Each number is 128 + 24 x the weight over its row's rms, rounded and kept within 0 to 255. Layers, rows and columns count from 0. Numbers have three digits each. The size before them is the row's rms in percent of the matrix's.

# layer 2 MLP down (transposed), 2304x576, rms 0.0343, rows 1929-2035, columns 384-447
102:145118131120085119125141114104109077122169128133101121152110104133132086159157140131140109155130123122168127138108142131080085143154175115130089101128114100090160123149125136108157179125162095
092:143170159139109187117074131168090108126159123132145146143176091105086130149152132095122128135054161127111142117123136123102097095092095067131126120084181162139112122111074151123102132154101131
095:171160140112177129107133089069134139128121138114139183147133116128133119151153146106127140101111165126134138162111103110160161099101099142147118126126121156142119137130139119093136118170100101
101:160123120103115178130112131160136122132129089116191145109125150147103134128126143134140136155144128145106113104167155141115170131110129115123104124103121126121150176148117148139086136106128156
111:125133113105125121075137080161126138143178123144157170139146134141106135150141147110109129132131164121145108148139139151138145150151130135132141160087113131113120144145136108163140120167105141
097:086152139131125148142151135117136126132119156125144116099137153128101103098141107156159103133143144176130098091168137118146139082151121144089188111121146110122129137119155118122142153132131137
099:138156122150149141150116115084140104140123175167114118115122115133113122151140173099141155150142118124096122175167124143103150112150145116148121141150162147120134136121114132133118092095075139
114:100149126126116128142108120101123177149128096115181137105099140140103097087117087128126143162083102150122134102154135119140085139140135115158118123139159147136149167152127166135139145136126148
104:163084127181154129145180145131098119127134132122122087088164119137098144130106115134105120119111112108153107137125151097103123082143134126154168107107180141105151112067142137123161141113153140
106:148095126126107088108064161102150138145157154121159101132154125114146125111098178129171150115170094159086123143109118123118116143167148145166138163100144099124102127114160124131103128091152151
093:121150120197124127119147119087147124128144142141106133142139129117123106130115095124158138135128130113161120131142102134118158135114127140131118088132128111125143171115111156111122110082129138
103:132170150136155169101087078159122109138155140123117148092110144129140101147142127119158126146129128113134184125128108105115118152098096109144120158116123206148116097122126146105134131136131090
096:115102067106126119104098092113153158102186105133119113124105070126094122126125127120136147097161156106115128081105143147158127138122186095141132140136190111153136136144138163105155134127130123
102:107146120105096098130174134149150115126138148169096137183146144125128136105156125138069118078063139132119195122085109120125125119168138087157090099099106128124118090131105105130152164134119175
090:118120155128129138113098095094136148124100076113134101107122145143139130097134170161109105127110100134159135152142124166103120124161148126115130087113094168106154174101122152152144155135137137
107:085136144137099176095128136123085119082160166082102154090119114142145114188097138095122131125095167142155146160128139081128114130114095153137097154108126090161115157171130154098131133118107125
103:154130136099138145138148122112164120131100099092113117135113154157133175142123095081130133176107112140129148154151121082112143070086119142139157131138110144148134117073169144136094130123161091
098:169136108134128075101106114118105118134126159105103178109120183096101073135178116128119109152081128140145125128101091130125129126152159121166095134111184120146127128108142145126109112094161116
093:110129175140113117137104079083132131196125155121141094097145115084114168133189119145147092154111152179135124134124120120132148144167130163160123103128158174077148158187138160131142150192125152
090:126131130182119106075126100098166172101158115138151138131125132115152149144130123143135204123154147118144140125133127120103115084111109132148111109163098159133132129121180148166119126139161084
096:102142112133086153118107145096148116134087125155105145125108134120145116147150098102103155133132126137142146113112142151134112103164134166136116108093149133132096110165119136141109185114149133
099:115161114102102127128133139113132093120161102119109151098130119152136122130123109142153163088139117124131089115097144103112137164128155129105102143114129116126146103134078154121139115122126129
106:097139121138133145160089122123099094117104092094145118168158101134152162142168131111138096107118128171121115143117133137147131138157143119152149125119127109091088144153130162115142126102116156
100:136167161135154133120135103144119109125098103152183141135114135096145127157130120137120123125130121121148136141162126141114145168132139113150116141094156139156114134141149121127115148109122133
106:158142130131109118066147120139128126126167092098100151119128118130134133135113131109131164126106147145144110164168166152118114168147115122139098165153124149145170137140047105116104115155146133
088:153172160167107149156170158064105124178124131142159160117143117135138103103136118162128108132058159098105131101143113131177155150147160155130087105105158111184125137124100187194146141120131154
099:112157136145146133154080153125131137096101130123111133135118122108159105130150081137126110156099108117100111123116102112152125103123129111134125130149151138125139154123131141144107144168151118
102:162139117135205126133124125130140101125141147069091141119154131124128182157125138139157160132134149098102123076098130115107138116132168185098084112139093129153111142083123117112112087144147116
107:130119063130156146137121110100144140148127102117134079092126161117114115118140135139158104142162137097106119146156129093121121094148114142105113125137104095134168162111151108091113166120148125
102:102153155153117168094167117117139066117120121131118086153087121155149155132125108089140141140141143154125179164101162147186143149124127128144154120084128144121113096145123179119143135152114112
099:176131115090082159114164177116162164139156112106153138135104113137110112125148172099156082119139087117120102085144118142143118155096119127143125104098113158126123175171108104128133176127133145
098:144135199112149122121148126102102114145145112078123183155134115117119088100128120110106090139116129176173125123151160149161113100140169113137101121143126158069101141086100158162154151123102128
100:169159179158103145144149138135097104106142144135164085128140120122105164123079117099125129110139125127061117148145117112136118137087162099149126127115116133128130185116156140124117089104154156
096:143144072100129096161126123111126133139148135077101142103084133106157153155123120097140122131127103170101086141142125129111109148132109150142098085114147139112148120132106157116120146174113135
100:144137128100120164104118161145141112128111098145110136148115166096113130111125156112123154125095092106126102125157073169142127125137134096108108142098133137148122151132102142137086139145146147
098:107127132153146109152123139135150102150147100120169169115127150121126126124153126115132135113127140112138114126127153133122127120169135134085144113143162147124126104143149119085084139095123113
101:136104125160115105123155131098142173111103163114161123176122143152134152162088108140126108153126175116110095164115109112134150124157158117098128140169110106117152130128116127109131161161167104
095:178169108126118151128150149138103119106160078163138154185138150129085125123111138105132159149123151122124142087092188129161104126131102146113104126145134141153138129129096099129101162132138172
102:126153118121173191123138113092155095135134182126176154154138161150099105128195135135134150103077079170160124115158114130090114117128126100162142162103151137103138108142105164133124117167095100
085:144144135140178127094161126115114114141141114148102110122132154138102131185149115131134103159076126146150098135140103129127124143165089122142110136098155135142165130151116109113110120123167147
104:125178121148160115160133173116103064107139112124094100130111104132123083129153137114097140168126153149129126161129153107115090115186108157120145093153124115105162142143130123119161096087161126
104:126146178132124145145139087113111160125137146142127166111142128106142118165116112125104126139106113141146100185132088158148111118129120124133091098109152140099103138067098142151125131120136176
107:115142166222117108134190145118124152118197140098135147149121121120178121172114180085106147151105189087160133117127070132143095121075124148098112138102139109151100109145125095126116155099137120
101:131129135158133109101107140114136116145136056128142092120120157150104132099137135110181106092140097114112163139131107148120131129179126142136114105152157117138150109121158123097108181115165148
102:113113137120183148116120112154090137116133110156164145092117118149155144065117129133117094119115121117112182125089158170131142152150128100079100108096127183124119111119135133154108131075140116
107:108120147136102123114113131148119134082116154144119100160136158133109101138121140119107140124127148151163096112110165121156155117115072102111158142159141113125130127171156140099180129135106107
107:113151163147073112137107092120116093144123132092150102088168083099147144152129176115132174124158105175184101161108129147096118148125132083103144136149156102115117084113082148085120154123115163
099:103119143100118090121098098092169133140140117140135095058083147073134169145119163129134133114135086121114142144099131137109126169108123118121133127149141158150129118119145125169054117132114142
101:113133120105095161128108101105109130118125139135141146166145088093165128136120132104100152160103137152105142134173158134119115126109094128109165142161161121113122130140071118142134159137127114
095:112141153165124148100151131123158157079135122126148131142112136135132097153153146142100056137112092102130127123155138134097124129145159156127119117107115121107124092091109152186149136133122138
106:166131136062105122104127086130152149131157099133124135124135145161107085120139084131125113137105155128117138092105117095147140080147109109098075074139099130108104115120149105158146114133093122
095:132084107068140116128146083110125119154155109120125150170122130180136159115102124100124137071132123125118131123125111126111178126122162157121155164156116177164136128144095070170109153139124105
095:126106104135157103138122131083105145078148145121147122112137148111148159099141136160128164123149142136132130100145150102157119092146082119140129127143120148131144129133146118115140100137112112
096:124204131106142141125126177098117121128120128131120092140118148110096119111110121099105159127117101156139139079172149115094140105108103130149145095109107134139104138154115103157080152104123109
109:090160100157098140137138104108104118099167064101151167136118142124138141156162112110128124123106078153109146121196146129102072156186113149136104148123097129165139110128149103086162140119143132
085:103129124112136153122163149088136162118109134129110139132127108108140127103167114114127124132133102128105167134119103131145138128103169154096144099143136144120147169116148116124131134080145122
082:166180178121114145137135138065137122144134117161170154132143112100164132135150119154128129135092136124123118106135116154146158108164133129120123131057146158126162167132099159169134147129106145
103:121150135120112175114168122098104084129115153131163121098110135122167141134130156103117099145107165152100120122177122161138133128090153134146132142091120100135102161139119135147105089093176082
094:116140111128134141113184109113105105127128127114111116154105117139157106161076126114148117126113134136123089144102118127130127117140130161122123163117166150110109132111115139112145101163108125
110:100101114137152169152142124137138119136149131092163127140128116130147138116150149117086142104129114148143123179108126114120117139073116118128129117130171097107131125115150101089095126171133164
098:121117116137105120135124130112132145110139128142107150127153125134145123121118131100118123176138110142153127102129167103100126153083108137129123140169159137157098119143108154113155121080095109
095:122158100103122152081097136099185133128119136110125135149129180191174162151121180104156124095116147151171088151146119172115138138111088149151141118122130128127141162133163130153155096136123159
101:165120103091159084107120133155120137178140133133162125132085158127137136088127105146122123114160132135112153150122098132122146136155132089123099120143117123103128157139112133142162116119153132
096:168137140093103157125159106118138095129117177169103130116147139132155124119104121131179140117115128124111166118156085107121182103071110079090137143139107141193143170127112141136152145123110130
092:140165105121135100144132179100128132120110123131115112139143111105126106125127138118106134116132120128111113138145104118083127145134160112129123163128173114121138141138136143108143164135149106
097:136154145142094189078130113156118129117122100167114155144150104136137103139127141111152129127118113099156139107108141127087127103141157135173149157109138147112145141121138171097132128097138104
103:111107149134148128132158155163100140083103164157102149128139123161159099085128117096101116160104119118150174121149145101117114132157088145160169134123144155127112107112138139094128171144106099
105:130153147130125093170141156077150112162139149074128159098154092098134118122079152124147116153105123096191145103150123187141113132114154132115130135138130097147120116130130167113101138139096141
103:108157193169138094160132119137130102110083124138079121137142115111123108123137119141109121101141153120138098116104164128078142134135117116093123103147126101115154130100153125144126158138149081
099:090134140126128146112120116120134135172111107122104139141146144118152157130126156120088127144108129160125146118128136140168122126117135143106129166093121137137098101132117109125134088119128124
099:149124139116155155123145155139089144148135140143145139110115095107139147153127155094147112150138107116154122098163111115143132106110133126114105104129176146136099134150135141120124132158152113
108:076117094126148090120111102148113117094166162154117146137140132107165126166104128116121128155128157142150117158122148117092125121192111151121114123101112155116101130118117112110118133144116162
090:106148100142119161093098120121108132115114135121124191159111139141163079181149133117099118121086120135139117143090142140098132093110121146123132111127142138099148137143122142127130133145122148
098:137128159132127154126121132163144113140120147098139124177149136117090112100160142097102135151168156149127120133146099141114134156144171108143152099133103198149129110152168114152116130134129120
108:173121116147098097126129102121122157118148162172150108147132134129138130113149147102165128195095138159127111137098073134100189116116140139132094093120114166104111153134122113111130122083115149
108:147154101105153088124092119135108169100153150097159143122134169129126129120156148125143103078115083146112119145174105128112127134118110127138139089122108122178136142103104121105097130163172153
108:137113145128099123125101130134099097130160111107108142115109114152118127135112081139139087095145150125127120186141124130143104103141132151114109079125109160154128101128141177113096137176100168
099:150130133174124116157112124130118140122172129139137126116128093136123116143117167113119148145076119118118085092149157111130125114138136158109141098147186106094115092109149118113143099116133092
101:167137148119142172120140136095131162147170132118132131150126116130105114099138148117146136146089134129115166111140129134124161121117110150118112122128158116149142156120099168160111152134125125
093:121103150105126125138103149110137132123109159146150151136139095131091116125126114167132136056102069128105160142148133171126123122118122133168140084117121110129149088162094167161142142121179135
095:149122144126137128154141126120118100120144125134141137132112163162123135139109138149150124116092113138096101137146099110136130098163106137131108140125115126156146096144133151105125102122164137
099:127113146101133094119119094113167163074122136149109091141093168187114130138151154136106107040121129144110153126133139158104123129127124120099127159165133121128140127145174152161107103105130126
100:118123104136114144129143095126124104136128171109127110127137102126092172147123102138098138149129123140128097121136198113125177097086126115130113082143170165130172161150088094129126157095132115
106:131129145172148155169171102122122141136106110102140104139096135177146171116148132115132114138138109140128135122085132108121178174109144140111122073125098108091110124099154132177065123138147108
104:153149158133136141187122116120136146137129149127177124116103163139146162150163108145077084094146123133104138095113135115135147102127160107128126138147125138120128119139100130144104130077112108
106:118157133129113119194084131112128135139093095137144153137145151118144104162101163119115142114121117135140138127150117113135136157103084131168163115166154179143083177157211140103147137128098123
097:120130155097124153142125147130170112140156166114111125157146144106134110137123171110123151132145123100101148141111194150157134104138132127100120125105144133114140113092124157100088147114107139
102:142144121119143100125170123075119156109126173115117141126121156104115139123124144112139173110126177138097120178128102178127127104160126130099120114110134098143160134143139138094111102126126143
092:086140095123149143113149135180127167109159149135102094170154155105143104112133105153105119159110138117119131122115111119116153147126164105107096124154141086122156091136167131128109114115142109
097:137130134108105136134119106137088157097164115141115107146144095167152109170118129146095100125130104125148176125131122114131148111115112155129104109141108151126054096126137150099138131137124113
100:103092108137148147154128137159124146163133097137133158120112107125143126147123115101073142140153137149154122083141117096107113125138139132135087119176127112146135086122108143067148159153148152
088:126105164139097128117149140096158113140156127092119113114158131126129118151109127064141127087068136135162078132137130147175129077112137136095106130116158109117113118121103133133170144137074136
099:127134119079129157099095120108129089146119124126144107137085104112173149135159188115148160121118100213112133126137111155122110114120147134119176148103171159133103120154130111129166157123139128
091:139144177145166137107120122125140140163134131168141122124173130113144103129141148143135136171171140167129103166182131116099176115073145111176117122105166116140136148157111129148103136118107138
096:122144153180108118129167126105122106105149118172108152131115115096153115122138140110045107121134117129137090094126128142148111118129111081090128134089132179127097158140086146126168069152115114
106:089143193148146126145134122076155113149153137146129144111193109124143119153113137138138116147141149121200089114121157122165127147156117105118099160131130161141172106136156151155117142145159111
103:105155148133167130132127124160112138119152114141143127124099113137133161140125102134177131148081166107107157071125107131143148135135107114140149148141075148127143088126147148136111128130091168
104:147095150125151105091118089125108138139121146144154153144147154121127113132126149128158129133142100097075097132113132160148174097109148134182090080142158148122150136174119147112125108146115142
100:137175137120097142170133132109146156122151128139142090162136131113102140137164107147143092095109138138145133108153144121108116124150108132153124118120136109157156162124119077114134173143123164
090:149191112142173110170098187125163115110102144112097112119148107129071120123086152122121086129056169102144101137186095135152158117115117136140122130106122162146154125161107163151128128092134106
096:110188162105126151133169138128139175158157119125138089165086147145122179142155132118122133154116118138175136127137120104116114155110103103147112133105136131163103117129119144117122126157103151
099:122153157091127160138108134094125056131146100116142088149159137148128107162131151139159091148108127138050117089119155149151135110120124135127143153088141140166182116138113137111119114104105120
100:106119091118130166125159132130117139133151121144128118130097120100094162147128116125132122103083168140119130119110110108150087135114130146127114100145150155067111137166124099145155146127156154
081:105154092148142124116153117104139108140113131150152132133119115093115138078134121143133151102101143127098126117099130123124139149120114131142110130107174121157156143114103088151149170152108134
104:152115194095158146143130104105173111152131131116080149130128141106100106146152155134120135102169130109130125141113137128121144103112111103131128137104141103141128157130124125135098114129140126
096:154123130112157120100160170095183124131140157082142135136142111149123128112065091130135139087151154110161124111128133184173226124136112197086136116134125157139094162143157108124115093164177130
101:144163152129130113157165124155127100127118110163121096113131151130106158119131104133155161117114142114144100105098130111082118161130166120144151145135093089103122129127126123121166120147115140
# layer 2 MLP up, 2304x576, rms 0.0403, rows 1930-2036, columns 384-447
094:154145129146126131153131089112188112160115157163133126131133116088155150130154086189162135082186146077126180116098142101118210142140141106151112090139135077128097101134129134122139136150130134
098:182124115149112145094118108114147127091118150120164171151179117136152117136119147151156181109124115143127156157103146119115149110095114150145113103146160083150088117147151088118119139117104141
098:158121113172130143139159136166174125118142112155111126152166113135139142141104143121118125119098136122115146124113137136146129137071113141120084150154143178132173133132128145160154152137129169
109:144126084132117122150117100102152109130113128104190158118165135144148140119140122140167161121130127119098136132175117107123167164156148084100123137160104108188149110104121111133140140098104115
096:155136122107118171133116111126129093176086133160115120143164118130150166092132094108143138134167097170126091122132137153100139104112141103141102104167123133148164106116131111131148105168124129
102:147081160128073117069084121145129154131085133092127091087154104120104144158122127131150134127151164130160136150140132159116136145123110145120147124130125098138110105101151113135119106101104157
112:133145113138076155112091125130160080121121149113163132099123099079091085096139103148123166110119150142085134144123105101168143090117154128086070109117112118180114129097126168175123132108103130
101:094131114164146116143136096115103128167146153145120119101124116094131126091122144123139161135073125133133128148130094143125139090119132126138114124128125127166134087130125149154101129113120152
101:148108166170115096141125160127107106108074153108134125125172156128118137062133091148151108132116100094135131130111129148132112158124187112077121145131154121134139108106088132121090128137107177
095:099153092169162092081121146138128093094158132098121147158126144125129128142092124174128118139120139113123136133133111110176098127140104107147104127141115157135114111111104168163112112140100135
101:119120115149133136108105156133161099141118138150115115124132102112143132125161166120152106137163115154119110148118099134156145108118114120122140120120133183100141090122100121120102181167161119
097:132109112133127180129153103098168142145139117160184100137133092101129126112113159090106170085096156172142158127167168176133147135145186105108137158103137151144168121154067119129107124133135140
098:137112170127120075146111076110157113112078138163107100180162153130136061120147140138154129176135166148139111129170133134122156125135136109145142095121141112106127121168130106133086111126133100
091:150098160119093126159175118105152106146126167079112105113117112100140162141104102164168136118133109149128161123118133084137111110110116120135093090079113072115076143159062108088138128147143177
103:093126129148148088163133154091123102145128139153137150125115093120130108135109107147158107125126084156114134127079158155142114120132119125141105126151113104146091128130146144119128135133092144
099:165146140128168159143155111105149164131134114123151150151136148114104129132121090157102138102153125160130143154168160128160100168086133145146108164148107106133167104085147142132114150133155114
098:148109103121139122081120158118122076122080110133115114142114135130158129131154086111143114107128109106105123162087120167159134163104173167086101149134109171155103132135120110166075110114091112
095:111132134139080132060136101140154126123187123115155166113168108131148089122097129146092134145118116142110152140073136144139156117126090147081128146129138127145091132103108129129163125148097157
094:101129123163152103120140113098148161118138112127172164154157130130159142131107122116160152090121135080135156096159122141120123116090156137129092128156150148119137125152139156216106120104123134
091:109141168119135143159130110106149178147098180190136087065144081084139155121143145124102143134136138130150106119109114107158134150102150125145175135116116135188103107137099119137137108133120150
100:149105118136092092149118150115177134139153133136126138096119115118131127103110153120102087163088118159166121135107138146147098089162167158127157150115125137122120111084124138100143123113152135
106:161175157132107134118147148099120095124130128099169115162126127143106132146091119138176139150117107138173124124095114158141147108120117151079118165166148140164074137087158168138121145129117155
102:119111118139130141092116145150142134066112127104124139135120154135133148130079144155175135159121137154114116131107122136104137120163172118091140151153157119122139136130114139117124100182099153
109:140126140148078149136148128133127109116102137172116170167144146119117098135142143124168115099114104136116101140114100153133140128119135154135091103150126115199127154153139148141121138122141173
093:102146101104129152080130105124148110131099100120149209089148085135098105141114116134146104105151113164086112217142128124111088065140125111130176136134136149118129092132135112107134146124134134
096:107142141150127154083105143165156099071122064121117163156119096130124076125109126114124156104110142101123153202135154116108122107113140096117160126118132126100144134125151135155094103125133133
101:131131085140158151141091123134121124103110127116132143108161130106106161119099157124194126141113111075114119134140118067156138125129219168112085104126133153154103093131122111114098160137104133
103:146123182170135150139122124136111146117129142109113093128143152149131129061100099128161184177102180176134082150150114095107101110089136165097118126160113122100167139130139104163124104129117111
103:132128116145154158138133105129134104193100103111164147124170115112123165123118094145137130099167148136147121150090119137141136118146133121121104130106123080144101113127122117137123147113154119
100:143156125132105141127125143118155124104125158126138075111115109100131067149142144148153105150089114125108132167118131129129140182106109100129085103121148103126111116142092120140139168144101113
103:132124138128156093059146127121105150131094154147126169088129144141098133114108122174156158107159162085121097116130126129140096157099139129118139111107117128118149147097124179147105104162122163
103:166116169177088151138157124134117133124108154119139109095095120131113115168084131134141121115126175107098102106111139131110171113170148103091106125105131138083128149143112167175167100140133139
101:122133096158143128113152122128148179147139104126099091077131117090106145143147174130124105137116135156119107109147148075149113117155092121144126106137142119139127105157123149167134140141173162
101:098110092135085120098115105114094115134130114125154161102151067110072101146094118147124086160129145131116103129091118115121119106140162134121159079169173134153102093128133112130141129123129130
100:154149195128107164103132135128168103113136122137136147153136099089106118127136140151136127075087173110129105159135110100147167122136125140145110142121132106149161099122101144147146157130167177
096:126118141135133127163171102128149137175103129140121143181103127157155130104114106145110146131110117091091133147091115099125151097103162073079113141098124122102114156130144117139157132121155126
100:111122133190081143138116144099121133136126164175126127152126146050158125147151139130112128118149111168131164091117101118153170098130118100113108104117114086157137111164111178140126154129157116
101:123112117139157136137149138105143086170127121109171169134113148110096104111104166134125071177091107127139123144128111149094120111113101155194167079101136115125085134144145104103097138139087137
095:143142145129129117126144158105118125102119162145111135122120160134140151102128094184158157148153131093150107125114137113116114156105133129133169150178146107119108096119118143155144147140102145
101:113101149135090122126112134087160130106130143148106133139127091151138122120140106164124099132056162109142122159106120130153157123129117102131145101102135119137142111121103130153136117153136142
110:112142127143136118139128174111163140129092148105140160100132149144094133124107141130206156111152111139126140097068151124143156119117136104127136138173129116146121140085142119152133143123096167
101:143146169150134107104109158106149148125139103134145150118135137157103100127096114142145114143059097112149144133143117100119137119094146164152115131146131134153145130109109162162144186154131132
109:116088161153133100138126126144180123140116127116168149085138102144071132102110104115126166125130124145111156127169107110160156106118138127100125131084132123128129159112151142104144155181134180
104:117106126119097142085137129128154108127090143106134125100140135116130136110126113134134166153072146128102089135142129160142108119113139127115107095099082192106146096097116154107128138135130150
105:116121134150107125117121130138153111129094123140113110141127193100133114088120120139121120142121166153136097142126129156171134093123128116104164105118117135121142144158115137127173118124147103
104:137122195140095142123127141114123124120087111162154148073137138122143164141105160143112127161115111149133103100129138167150106117159108112120143139123171089115159082140075121152134139143133139
101:136150146154158114101162133072145136110098171142112117089112174103146131156120132150130119131149109063110121126107130109132131146135116110083098143116141094175127134146152114162124133114160155
101:097138130147114132137092108110133136120157138131156168097116131154160123144108078118138121137118113138129133131181123134114115134171145148114115131092131142139111139119121150134124134134140128
098:114137079125105127127146155129127125168148118103121183059130140109099137114095117138117102092152177115150128141124063131142091104158140119122104113185126107166120118100113093097132128120173123
101:133157117146133126119100139101153120137086103091121156159134128074116131149126148141141100092110098147164162140117151133142141150146085074135103155100079132148129089127096128120120141114166131
092:108109102161110127176164104113176131115134136135113145135120164139143147046176130116128155128112128202086147116112084115123155119113169134123114113120130135134121100161164122157101172145181113
095:140126136151115074160142126117130113161079156110162120100162130106158130135119159139135122120106160107077139121141118106211157152152187171122107118134137115166100084104163145138139106169109132
094:121103112124160131149112109109170101121125153123126127122102157113117124111100096133124123129138144113132114122093108126158112119138108147127118123095082128127145102102151131159161150157115121
110:152097137117099123111130110101127093112093156129121134146105125110169141112106122134124095122055134155153118106116094101162122143153122092084140095103100089178174129140106118094160125139154134
089:119108129114156121171119115141119098161156162087165112148117136135128127111105139171135138178103140108111163148119074079170128111144125112134158135144139124112117152102123121131123121142069147
102:131142149136112148092126096138156166126134134120104176143144110143118111121090097157138151144156144133137105176101117093104119141120161151127169142184109140142074151133118120127178164142151150
096:159099128152103129151085142119143114133094110120137108127124150132142131150101132140125115154129080158132128138073143142113140108175145105144137137121136109113124116138154121152088127147128166
095:123117170104123120123137124104110134115158172142114186135125118116166145119113128166128093106121158091126127140140124165178128147136148133117099147133147106169141094164086148160113165125121169
110:149143160166136091128125105089163089107107140143143119111126113091113112082132139118152124151156134118176076159132109093121109073086135143152145148115100117169090144120096098115197179169150115
097:115045133102141123111136141144155132149094117158116114129131139137138164088125098117127123140106107096140085126103134124129155152141137147115092122116143132162097125150076132108140107117118115
100:119113162129105105102121157140118161113100112140117114135123083110131107113083104132130134174138095153162148121113127150134151137156158085096104120123116125152088122138066113141132134131128134
099:148113150127093122096129146125126111170108103121144109143152137099097145107145127128185104167108117099133206133147122136117141169141158145190117142160056150133131147132138099121124145122149150
097:167134101180148114159133138097121145115106106142162090075102096131121135142149175129112092168108131126137133144106114133136124130132134118157173087159131142130099114146081091120190149120138135
093:100137128109101137137129156171143121116150111096121096109162105141130119106087125137125095126087146126152141135118112114112118164138111120144151117090126143154173116173161123117121131088121139
095:104099120158152146086143155099132100119122118135129145144131148144131159158113087129153146180184091137154152140105125155100099123139161127138157118100107101113108150119124108102120131183107134
100:151089138099139156126159102093110101098130132156141174129128076102125121103129118109148094159128140124137148175162123111178138136105118141140121152132120157126125167117122095174146144133136124
103:107151089142152169128130155108106122063144159123146163130128089121103097111098134119119152173125142157163080106165117139139124124112178102166117144184133168125136093115173146164142122124116087
101:120129131120131105142172142122102149120137077113108168154161160095135124164125132130134137108125166118139169152096088116129107132116115115133161115105088163139146142167132094170138154135126162
095:102139161118132147080132122116144159127129127131097166116146109112096156119146114168157147124126193109141107153146134075162126116112116108125124148131112150155111149141142144116172165159109172
100:152129129136108133068108113121124092134129133102122141110138116150165076113127108144132124107105169118146122158097136137141113081092163146130146132129114121149099132118132102197142120124164133
107:098107145104123102131065109112131126080141131127131118151142100138076085117127089166095102122114121117121130130157144128150117141128142134119146156155067138168159104100125143136133143136150132
093:099096142134130110118105152150121120159112119117134128144131127109068128092141142115131162148106115123122094168176133102128139133111131121118135149134120144170179113173101102152118134123085120
098:111123118183123098164154126132132123156088138097153135116149135136140102083139109148159149131141155093109170171080120109134161120105155101127090123115130100143101113181134118103153156137144121
106:173116093180153127156104162109124119140084136137112138116122147118127095135111163134143139187132139108135124108091129173125143129141152155119148122138112150145098111131118144107139120138135176
106:132141130159084101143111166129140104128121164127103129180181123106080066118149077166139116141133128124121150113140134126136141150161148165122112155134142093162119143144113147140115093148186154
110:141127095158163160146168142126171118166116183130121105124124120080131151149107143115153131110107156105137148122110133127118135156108133103108127082125122140195095107157089137099127137168129120
101:106128113158120145130098076110110138168116157120124144147123113079116130096094158134119155123077140141133123124172097119173162079158210132114101100096169109141128141149142100135137171135132146
100:120087193143150127129094109079141136159124152137135124165125141122156102113122106132141145124126150146143111115118103117152155130119130144140108142111155115131151156121122108154133121099135147
093:137124105150103138133113129109106116129129148156095088134141117111169134146126150092153139195125132103139085115127138119128115093095106109107103121164124137166138122134134143141098123152112139
101:093149120128081154123100168128138095114115147111119140165161137145122131163150140198113092113136142130085124092126108125136136148114134097140129112123102095197168105151098104119151093130121143
101:094133134118111081133114150095188164120117112138120117142125142136124100119107109146110128133152105125130140122159135146138134117147143164154133163077118133164089120154110146127122152148133210
097:076121119106151124135148128121138128095127135120180119128111088117141136099090134114137139124150103125125140115165110137201134085137152138103141110063118160165117165145072097122155172126115120
104:157113200162136088144163125125132135119129160143103110142146123135130117077141157140140111127080131114162150144123108096125126148110124150127127149081092139120130145151115134127123199149139114
099:091102149126125132134110148114081143141152095169154124106081150096152144113098152113142135146100177086142104135106119112134143139125137148172131098096098182147119103091143118145120135118084193
103:134105149131117125125143122127166136162098098109101117142133142144121157130104131142134152141129101150132118142121078167122120139134119119123122119186123169144115133129058098140160142146162127
096:085116178138160148145129150101126137128127175122134132162137110128130132087174126111120125133090158109107105156086134114140160086117103131123110188124180110108126144128142126120104171108132170
104:152115115111135109127180145103122174164125117133157141149164144091119127094088171122147120135094120096107093172143117104154083107112116134106148150147129155106149147160139131126133167126148128
094:109146143128131074164147143136131128168101147125117205095155121102132160126131165117111134113134158141149129104123109100117187092119118104146125172076116118141127107156101087111137122121180171
101:084136124150124090102102123137113140148128144146123101165176104136096128150145127124114186151162140170137132151107123141129132156127127160101159137135177147121151090142080076124122138189108118
097:123123115135143108140144122119114139131131139125151118088133098133163144136138159117115076131065149146088133167118104155140113117080125092104146125157161106161104137126159119123147109186143137
091:099095136173144084145153113109111118090152106131107104151153106108125093175152154119100140128173155130135149129115127125158177135132140139134127111115117166132124145152130107102110107136140147
098:068079128147140131110138109138111132103081113098127152087118134101153136123132126132131151122137165170110121125094140165154134149127096088120145130100110105121101096145108145113168165153128138
095:175094172121138119112138112130126133158109169136108120167169117139163133150157131156116123153093160116145123118123147123110103133102131105162131166162150186095111151098107177112120138109102152
093:126093155110150118147106134099149125116099159133152169119128104127088101134100120144124149107135141108122164113146107167145131108103190169167126135129116112174148145108132153144127149191169149
103:130128119133114099113130138133151096140133156119152171118162143076154150136150118137127141156117129156160108102126145088132091142127121096150114158108171129122100140125128078122119153123144145
102:105144176097142125139138121111104103135109147127189139079111118075121168119162120109144142114097164100130149130110117153146164110116102122141136118089114095142140117150127150152132107105148147
098:100137124166095156133140153132116115136164140134093142139133144131144117125157113155129146178123134124137109121110150097109169130095164155120101154146109104150110137110122099173139135136104172
097:105080136161125109162160114126145089091131139106098166100134154127183111138156095165142090112103155122094126181147159144111138122140099097124132125136130088153093094112123135086134168140148126
094:103148119128115146115129117154150108128116116122109129138159124112120082144086084150142133109102125110096072116114105120119163109124136088129168133097169115119129083138110150165128127115107121
095:149115135152117130122130105152111133102093129176132134109141158139155105157144151160107154155129109146156148133137114128146168132115148122114140086112106123123111115099120144117126144135114195
099:112123184152113139169128132114141148155149126147133092103168128143124097153140155117123171129151169133136118131105158145138135106121170121082149168117125147151166121144141141116128121099138165
100:096157178140140133142145184102106122105081151151078114107165139077128110133140099137164111115123125099154098138096159119154158143137092133110158081107138175142119123158127141132124131139161111
097:153166190164093099103146123136117107084140114104128106132162117140118118154141113161134108115102148130170152122133104087163142109137125119168143181152113138117097101158104127164162160117143117
100:095126143111158116139091121126106145134117149113109130090160158115156138112144122156139144111118115103125130107108092125146130159130124146165108129107151144182126141145144114133092134151103150
099:174120110128115092112135129114152093100108104099141131191143144116108062109098120127136171152145160126146145100204149187134190127138166193126107102157133192110082105112155134138130111143146131
103:156139103152128131134160171111095141148140094152147114111191158079142125136058142127135141117121094138185113139124158166101114103098166123143170112097141129123162112142119137117126169127149144
104:130086118118082138126131089156160141117081158156156152140163103108113145076143188102131087106113160125097141101141130092142132132093130124119162140154154131156139114137133108118141137136137123